Part of a small language model's weights.
Size: width 224, 7 heads of 32, MLP 896 tanh GELU, vocabulary 2048, 6.57M parameters.
Architecture: LayerNorm before each block, biases, tied embeddings.
Training: 487M tokens, 4066 steps.
Each number is 200 + 30 x the weight over its row's rms, rounded and kept within 0 to 999. Layers, rows and columns count from 0. The size before them is the row's rms in percent of the matrix's.

# layer 7 MLP down (transposed), 896x224, rms 0.256, rows 767-773, columns 0-223
107,124,245,193,249,146,158,207,185,179,217,239,191,183,157,192,223,165,204,191,181,207,196,161,182,217,151,185,157,125,152,213,208,219,225,207,223,193,212,191,181,182,243,217,197,217,211,183,207,214,232,196,157,162,242,220,197,155,201,181,211,208,179,227,198,236,171,224,218,193,195,161,152,202,298,228,213,282,180,221,205,138,205,189,207,142,161,182,208,185,210,199,280,264,204,266,173,199,185,212,175,209,194,170,196,243,197,203,257,224,174,170,223,182,183,201,231,176,188,252,170,174,168,212,153,225,195,146,192,188,195,177,142,169,253,187,168,237,215,198,221,202,183,146,180,186,237,207,195,245,217,185,190,182,185,187,232,236,215,129,220,220,194,177,215,211,232,202,213,165,206,235,192,230,242,158,155,211,200,205,188,227,166,161,197,245,189,202,231,207,195,162,145,185,202,230,166,231,172,235,221,168,111,218,204,224,181,202,149,191,203,176,159,207,221,197,181,203,190,196,210,184,213,154,205
101,175,245,215,201,216,183,189,174,199,149,200,172,185,277,203,151,152,162,122,213,247,233,137,184,202,205,210,243,231,276,177,203,223,166,229,210,231,199,150,158,226,245,220,241,188,154,184,224,195,155,204,189,192,238,250,211,285,197,167,191,225,169,184,189,124,169,250,202,185,230,174,235,220,191,208,225,227,227,212,187,209,224,202,186,157,249,190,213,214,205,173,205,177,173,208,198,200,213,226,221,251,173,235,229,149,223,239,202,178,206,173,192,192,234,198,199,141,178,151,228,207,212,197,155,215,168,185,234,223,138,216,219,169,176,140,179,169,181,179,219,205,233,157,249,208,245,182,208,225,200,198,217,221,162,191,225,225,163,251,207,178,214,209,205,190,165,185,171,188,118,239,236,253,238,169,217,173,177,218,226,233,166,204,208,240,172,171,192,219,231,173,213,231,206,208,181,205,224,152,178,278,246,170,195,216,223,216,174,226,194,205,219,188,220,210,160,175,196,203,198,190,210,194,184
099,209,204,213,226,148,200,229,234,167,187,183,192,231,200,192,181,179,162,193,194,207,213,186,245,151,183,196,185,232,152,160,197,234,226,191,207,208,196,164,259,200,185,170,163,154,186,158,172,157,168,179,179,163,237,261,152,182,191,172,214,239,207,163,215,196,215,168,161,217,194,216,220,157,158,195,239,228,225,153,224,143,147,246,224,229,207,200,208,195,203,210,191,214,184,163,224,222,190,175,142,176,207,264,193,282,206,194,201,282,188,200,155,251,186,149,251,191,193,230,200,211,203,205,229,204,213,148,203,223,194,177,208,206,269,208,209,207,198,211,200,173,220,209,195,171,165,167,209,179,249,167,207,178,190,221,192,160,221,146,221,205,172,200,208,230,202,189,140,179,144,184,230,192,269,220,196,234,220,231,131,244,226,225,195,242,230,232,225,198,272,159,202,196,196,184,201,169,160,281,207,203,204,185,203,222,174,240,243,205,185,195,146,204,180,209,170,240,226,134,170,184,185,225,195
106,230,205,182,207,246,191,176,209,161,151,218,219,216,209,193,188,196,216,227,228,187,224,159,183,184,186,189,224,208,240,195,256,215,223,189,217,186,206,234,221,190,208,143,222,209,191,179,176,191,201,176,198,207,199,198,220,224,220,192,134,157,173,208,181,184,172,263,190,200,219,231,215,207,194,231,218,175,223,188,231,176,165,183,219,250,256,183,191,244,191,250,258,274,174,216,255,155,216,205,231,161,186,160,180,209,145,227,209,192,195,243,224,177,166,202,186,190,171,231,145,209,222,198,177,239,174,173,224,189,227,179,149,161,192,166,180,217,211,180,185,176,225,224,205,113,151,200,236,162,240,175,186,182,179,194,144,257,223,165,194,227,166,206,254,148,212,191,239,205,234,218,213,245,179,247,172,171,166,228,267,224,206,268,174,206,249,241,226,227,187,232,167,192,236,210,159,261,156,214,197,221,196,192,223,241,251,163,176,193,167,227,194,227,238,195,190,234,125,164,218,248,208,210,227
089,171,225,194,204,164,234,199,191,165,157,227,201,233,232,200,222,209,199,226,174,181,205,234,192,235,274,181,180,167,205,211,199,232,189,228,209,194,171,161,176,205,169,222,159,203,240,185,168,166,222,184,258,185,220,237,252,213,213,218,198,177,204,219,179,221,152,206,234,237,197,202,217,144,196,181,214,236,222,213,177,198,182,160,164,240,179,179,196,170,243,202,149,205,239,262,229,176,215,155,197,190,209,173,189,161,227,187,196,276,215,191,257,221,195,249,222,224,215,243,227,204,226,159,177,247,195,176,239,216,209,147,157,183,212,182,218,189,194,141,120,150,154,167,165,230,209,232,197,209,211,198,190,166,172,268,213,212,193,237,158,223,189,204,205,166,226,228,216,199,145,164,190,156,161,207,212,232,237,159,187,193,196,193,199,174,145,195,224,189,171,185,139,256,231,194,166,140,192,178,157,224,183,199,210,195,163,228,171,292,194,208,190,219,253,226,191,155,168,165,261,231,192,185,186
100,177,132,174,217,195,203,247,174,221,166,154,230,179,251,201,202,170,237,169,202,175,184,200,218,180,232,221,186,200,163,232,165,78,206,176,192,152,154,188,170,225,224,147,218,226,184,152,175,200,182,150,215,253,168,227,198,208,174,220,154,204,153,198,184,247,222,228,202,220,203,235,188,156,208,163,195,184,213,194,217,202,179,214,148,188,203,168,219,232,176,209,195,265,200,177,228,205,239,208,193,220,206,184,224,211,217,185,252,210,192,233,162,173,195,228,159,229,252,236,214,195,175,166,177,197,213,183,182,208,222,181,214,195,233,264,231,237,184,281,168,250,218,217,206,231,216,181,186,219,187,181,165,208,223,220,233,183,248,172,221,198,171,147,221,220,190,209,196,171,193,230,237,211,217,216,247,223,155,159,194,184,194,210,218,177,173,247,198,171,197,211,161,193,165,217,239,105,213,207,229,250,208,196,254,233,211,201,220,221,173,203,198,216,242,193,131,169,175,224,188,170,145,272,211
098,168,231,204,179,218,184,219,213,155,208,194,252,206,186,186,170,210,204,302,207,161,170,211,186,168,202,143,220,229,175,221,154,226,188,212,230,208,169,215,143,236,168,198,196,183,244,173,192,238,226,236,136,230,183,159,192,176,266,211,239,206,189,203,190,222,231,181,182,197,218,249,168,154,233,158,228,194,267,180,234,199,140,169,181,176,167,197,224,169,220,236,251,229,140,151,184,230,208,175,220,199,236,231,192,275,204,228,226,212,177,189,201,202,231,201,205,202,155,225,200,184,172,217,243,174,148,257,223,169,201,155,225,233,190,180,233,156,181,222,211,174,139,196,248,189,240,184,176,237,211,241,181,199,238,172,176,164,210,228,158,202,164,218,182,227,207,213,253,191,225,153,225,177,223,209,169,221,177,201,223,218,237,202,214,180,227,161,214,218,171,236,224,233,189,224,161,212,161,247,216,171,154,261,199,204,174,223,208,229,201,196,209,195,193,188,144,170,235,151,207,195,193,259,198
# layer 7 MLP up, 896x224, rms 0.236, rows 768-774, columns 0-223
103,191,201,181,235,206,210,222,226,143,248,202,200,182,220,204,223,204,175,141,163,208,210,203,196,173,275,147,222,223,171,199,168,178,226,269,192,172,142,212,244,185,209,189,252,184,193,231,218,183,189,227,189,251,172,242,188,202,231,184,185,211,188,231,173,211,165,198,187,224,199,211,231,179,233,203,204,195,190,160,288,193,221,249,231,192,163,231,175,165,230,199,180,196,216,144,229,169,205,149,217,180,171,170,214,212,207,189,166,197,184,257,222,275,249,161,199,180,195,216,192,211,195,227,225,233,188,197,166,189,170,156,189,171,199,125,228,196,160,203,205,212,223,180,173,211,218,195,205,171,193,180,274,227,228,201,236,204,210,268,228,178,136,151,200,165,151,196,148,214,229,139,225,204,222,141,191,224,231,193,183,237,159,174,181,214,218,203,212,191,190,175,194,206,242,175,179,228,194,141,187,244,264,199,188,209,158,254,225,174,203,204,198,222,213,198,182,204,225,241,157,175,259,205,271
095,179,248,202,232,186,166,195,188,218,182,209,212,152,205,186,208,225,267,171,210,162,179,195,275,225,148,212,184,206,185,205,200,166,127,187,220,189,194,156,203,171,163,225,206,257,201,214,248,211,230,221,259,155,164,212,218,178,194,208,152,214,205,272,230,205,140,192,170,182,221,169,234,162,186,189,241,245,183,181,221,183,167,182,180,157,177,152,225,170,224,232,187,160,175,231,256,185,202,172,223,204,199,166,197,129,217,188,169,210,184,221,209,163,122,156,199,198,237,189,182,205,207,252,195,187,217,207,166,145,194,224,150,170,167,181,202,218,231,230,226,225,217,189,165,166,150,236,213,248,211,169,211,187,190,146,207,245,200,217,237,191,218,125,216,234,217,207,249,179,205,191,183,233,133,181,188,210,205,184,229,178,229,207,257,181,181,205,217,238,209,243,158,182,176,170,221,181,181,281,232,211,209,190,230,204,185,146,173,130,206,202,231,184,208,227,201,223,167,222,197,200,198,189,189
096,177,165,181,222,223,210,228,148,215,184,175,185,125,179,180,152,219,251,191,179,264,197,214,184,208,233,200,196,179,162,175,200,161,217,227,247,220,218,206,186,198,209,212,213,204,180,179,230,248,189,184,188,218,178,158,233,190,233,214,226,228,187,228,168,204,216,184,197,172,189,230,253,190,190,205,194,192,247,234,223,232,187,185,185,158,213,176,191,189,183,153,214,228,176,246,190,187,160,226,178,227,179,183,243,178,205,165,223,146,240,224,182,220,243,166,206,174,230,206,203,144,196,218,205,218,252,210,229,175,168,225,78,225,184,216,230,194,175,166,214,212,234,203,238,201,174,124,238,210,175,187,192,226,235,261,232,190,198,163,169,221,261,157,241,192,184,261,204,161,175,228,201,237,185,155,223,153,223,238,222,194,133,102,148,201,155,210,200,186,204,223,187,168,218,165,170,179,253,223,177,191,179,250,219,222,180,197,204,182,164,231,223,211,194,237,218,214,185,183,149,180,176,176,218
092,177,227,236,147,169,218,260,207,198,212,232,240,185,209,246,219,174,226,226,201,198,156,171,207,178,183,186,167,219,169,228,211,187,202,194,193,204,151,228,230,196,244,214,208,244,217,208,224,198,145,200,204,175,201,161,217,191,194,191,220,178,215,188,224,139,202,196,137,174,201,238,187,175,202,216,169,197,165,197,223,144,186,191,219,196,206,156,219,266,203,145,204,208,192,155,168,215,282,188,197,210,135,204,219,205,205,199,153,171,194,180,239,182,206,133,182,223,166,216,170,219,126,192,240,168,172,223,180,180,182,154,178,227,255,251,190,194,212,189,177,258,202,173,213,190,161,150,168,159,204,223,203,185,217,209,138,128,252,202,191,237,167,193,185,243,174,224,222,180,207,194,244,255,180,176,209,195,224,164,221,229,185,201,164,229,173,239,190,153,189,189,253,176,166,188,231,256,217,244,215,248,200,230,213,171,197,237,186,242,207,166,164,173,202,182,204,166,162,190,134,153,147,238,231
100,225,222,208,207,244,212,194,178,219,235,123,177,215,181,244,233,184,185,209,199,183,237,178,191,209,202,230,191,191,246,181,201,179,158,211,194,165,221,210,174,195,202,184,224,227,158,163,232,203,242,210,161,234,186,173,228,192,257,205,182,165,127,192,148,169,226,155,180,181,215,175,150,200,182,226,216,194,215,211,200,223,182,211,181,187,128,219,234,201,219,198,169,221,149,163,236,246,265,199,199,195,176,194,177,230,201,182,147,211,194,195,131,173,240,202,251,185,210,195,224,238,122,209,192,150,185,147,201,252,209,247,229,199,198,135,201,181,215,219,230,221,183,142,224,152,199,212,214,165,175,184,203,239,228,255,188,171,254,207,225,242,262,237,125,160,160,159,174,263,212,211,197,220,170,190,207,239,211,187,205,248,194,194,217,159,183,191,186,183,195,178,247,182,201,243,227,170,215,231,256,184,190,193,220,202,164,152,216,192,231,190,170,237,147,179,149,201,203,188,211,151,207,211,206
100,225,208,179,202,153,171,260,173,184,207,208,196,160,211,186,212,213,168,223,181,171,212,157,202,246,209,262,166,177,266,195,231,195,243,202,235,166,190,164,216,218,174,272,256,216,179,260,223,152,144,202,195,169,229,223,176,253,182,227,206,165,216,252,236,126,202,117,210,146,170,201,253,178,180,212,171,212,205,165,211,241,203,157,172,220,250,204,220,164,182,209,189,162,220,255,177,206,199,257,260,204,185,182,184,196,190,188,198,169,242,175,198,241,168,205,227,183,178,224,207,223,196,151,228,186,193,253,214,221,219,189,185,179,217,216,212,197,225,225,243,149,203,223,203,194,150,235,212,218,249,204,212,188,264,152,195,196,211,182,196,177,200,209,209,195,177,217,200,222,219,180,173,183,230,205,218,178,217,231,151,241,153,198,207,187,146,190,183,182,206,218,176,169,206,216,184,232,194,208,162,241,230,137,163,163,185,244,191,218,194,154,232,180,234,255,230,144,158,246,223,210,232,181,224
092,201,217,204,198,183,189,258,149,140,218,174,197,174,238,203,199,217,182,225,190,173,221,255,171,214,247,180,208,178,213,188,146,179,212,209,193,150,207,196,214,214,201,215,205,200,209,169,233,172,216,212,185,234,197,224,171,207,191,222,229,234,160,224,125,155,226,206,248,202,162,210,204,128,214,217,226,238,186,196,126,143,171,170,170,196,239,122,199,201,233,222,271,180,237,174,144,218,212,230,190,213,266,216,182,186,204,210,188,206,237,245,227,170,231,206,236,186,176,203,226,146,225,161,177,213,211,179,209,175,219,181,219,277,135,202,138,159,178,165,170,229,168,179,227,204,179,211,186,186,221,215,159,176,203,215,205,184,240,278,187,195,179,192,222,240,162,224,237,197,170,255,155,225,192,238,191,233,180,160,173,167,149,203,137,214,197,180,169,154,226,202,176,178,170,197,200,236,190,185,236,181,202,205,220,173,171,233,139,214,183,204,167,220,198,184,245,236,193,226,220,181,166,216,170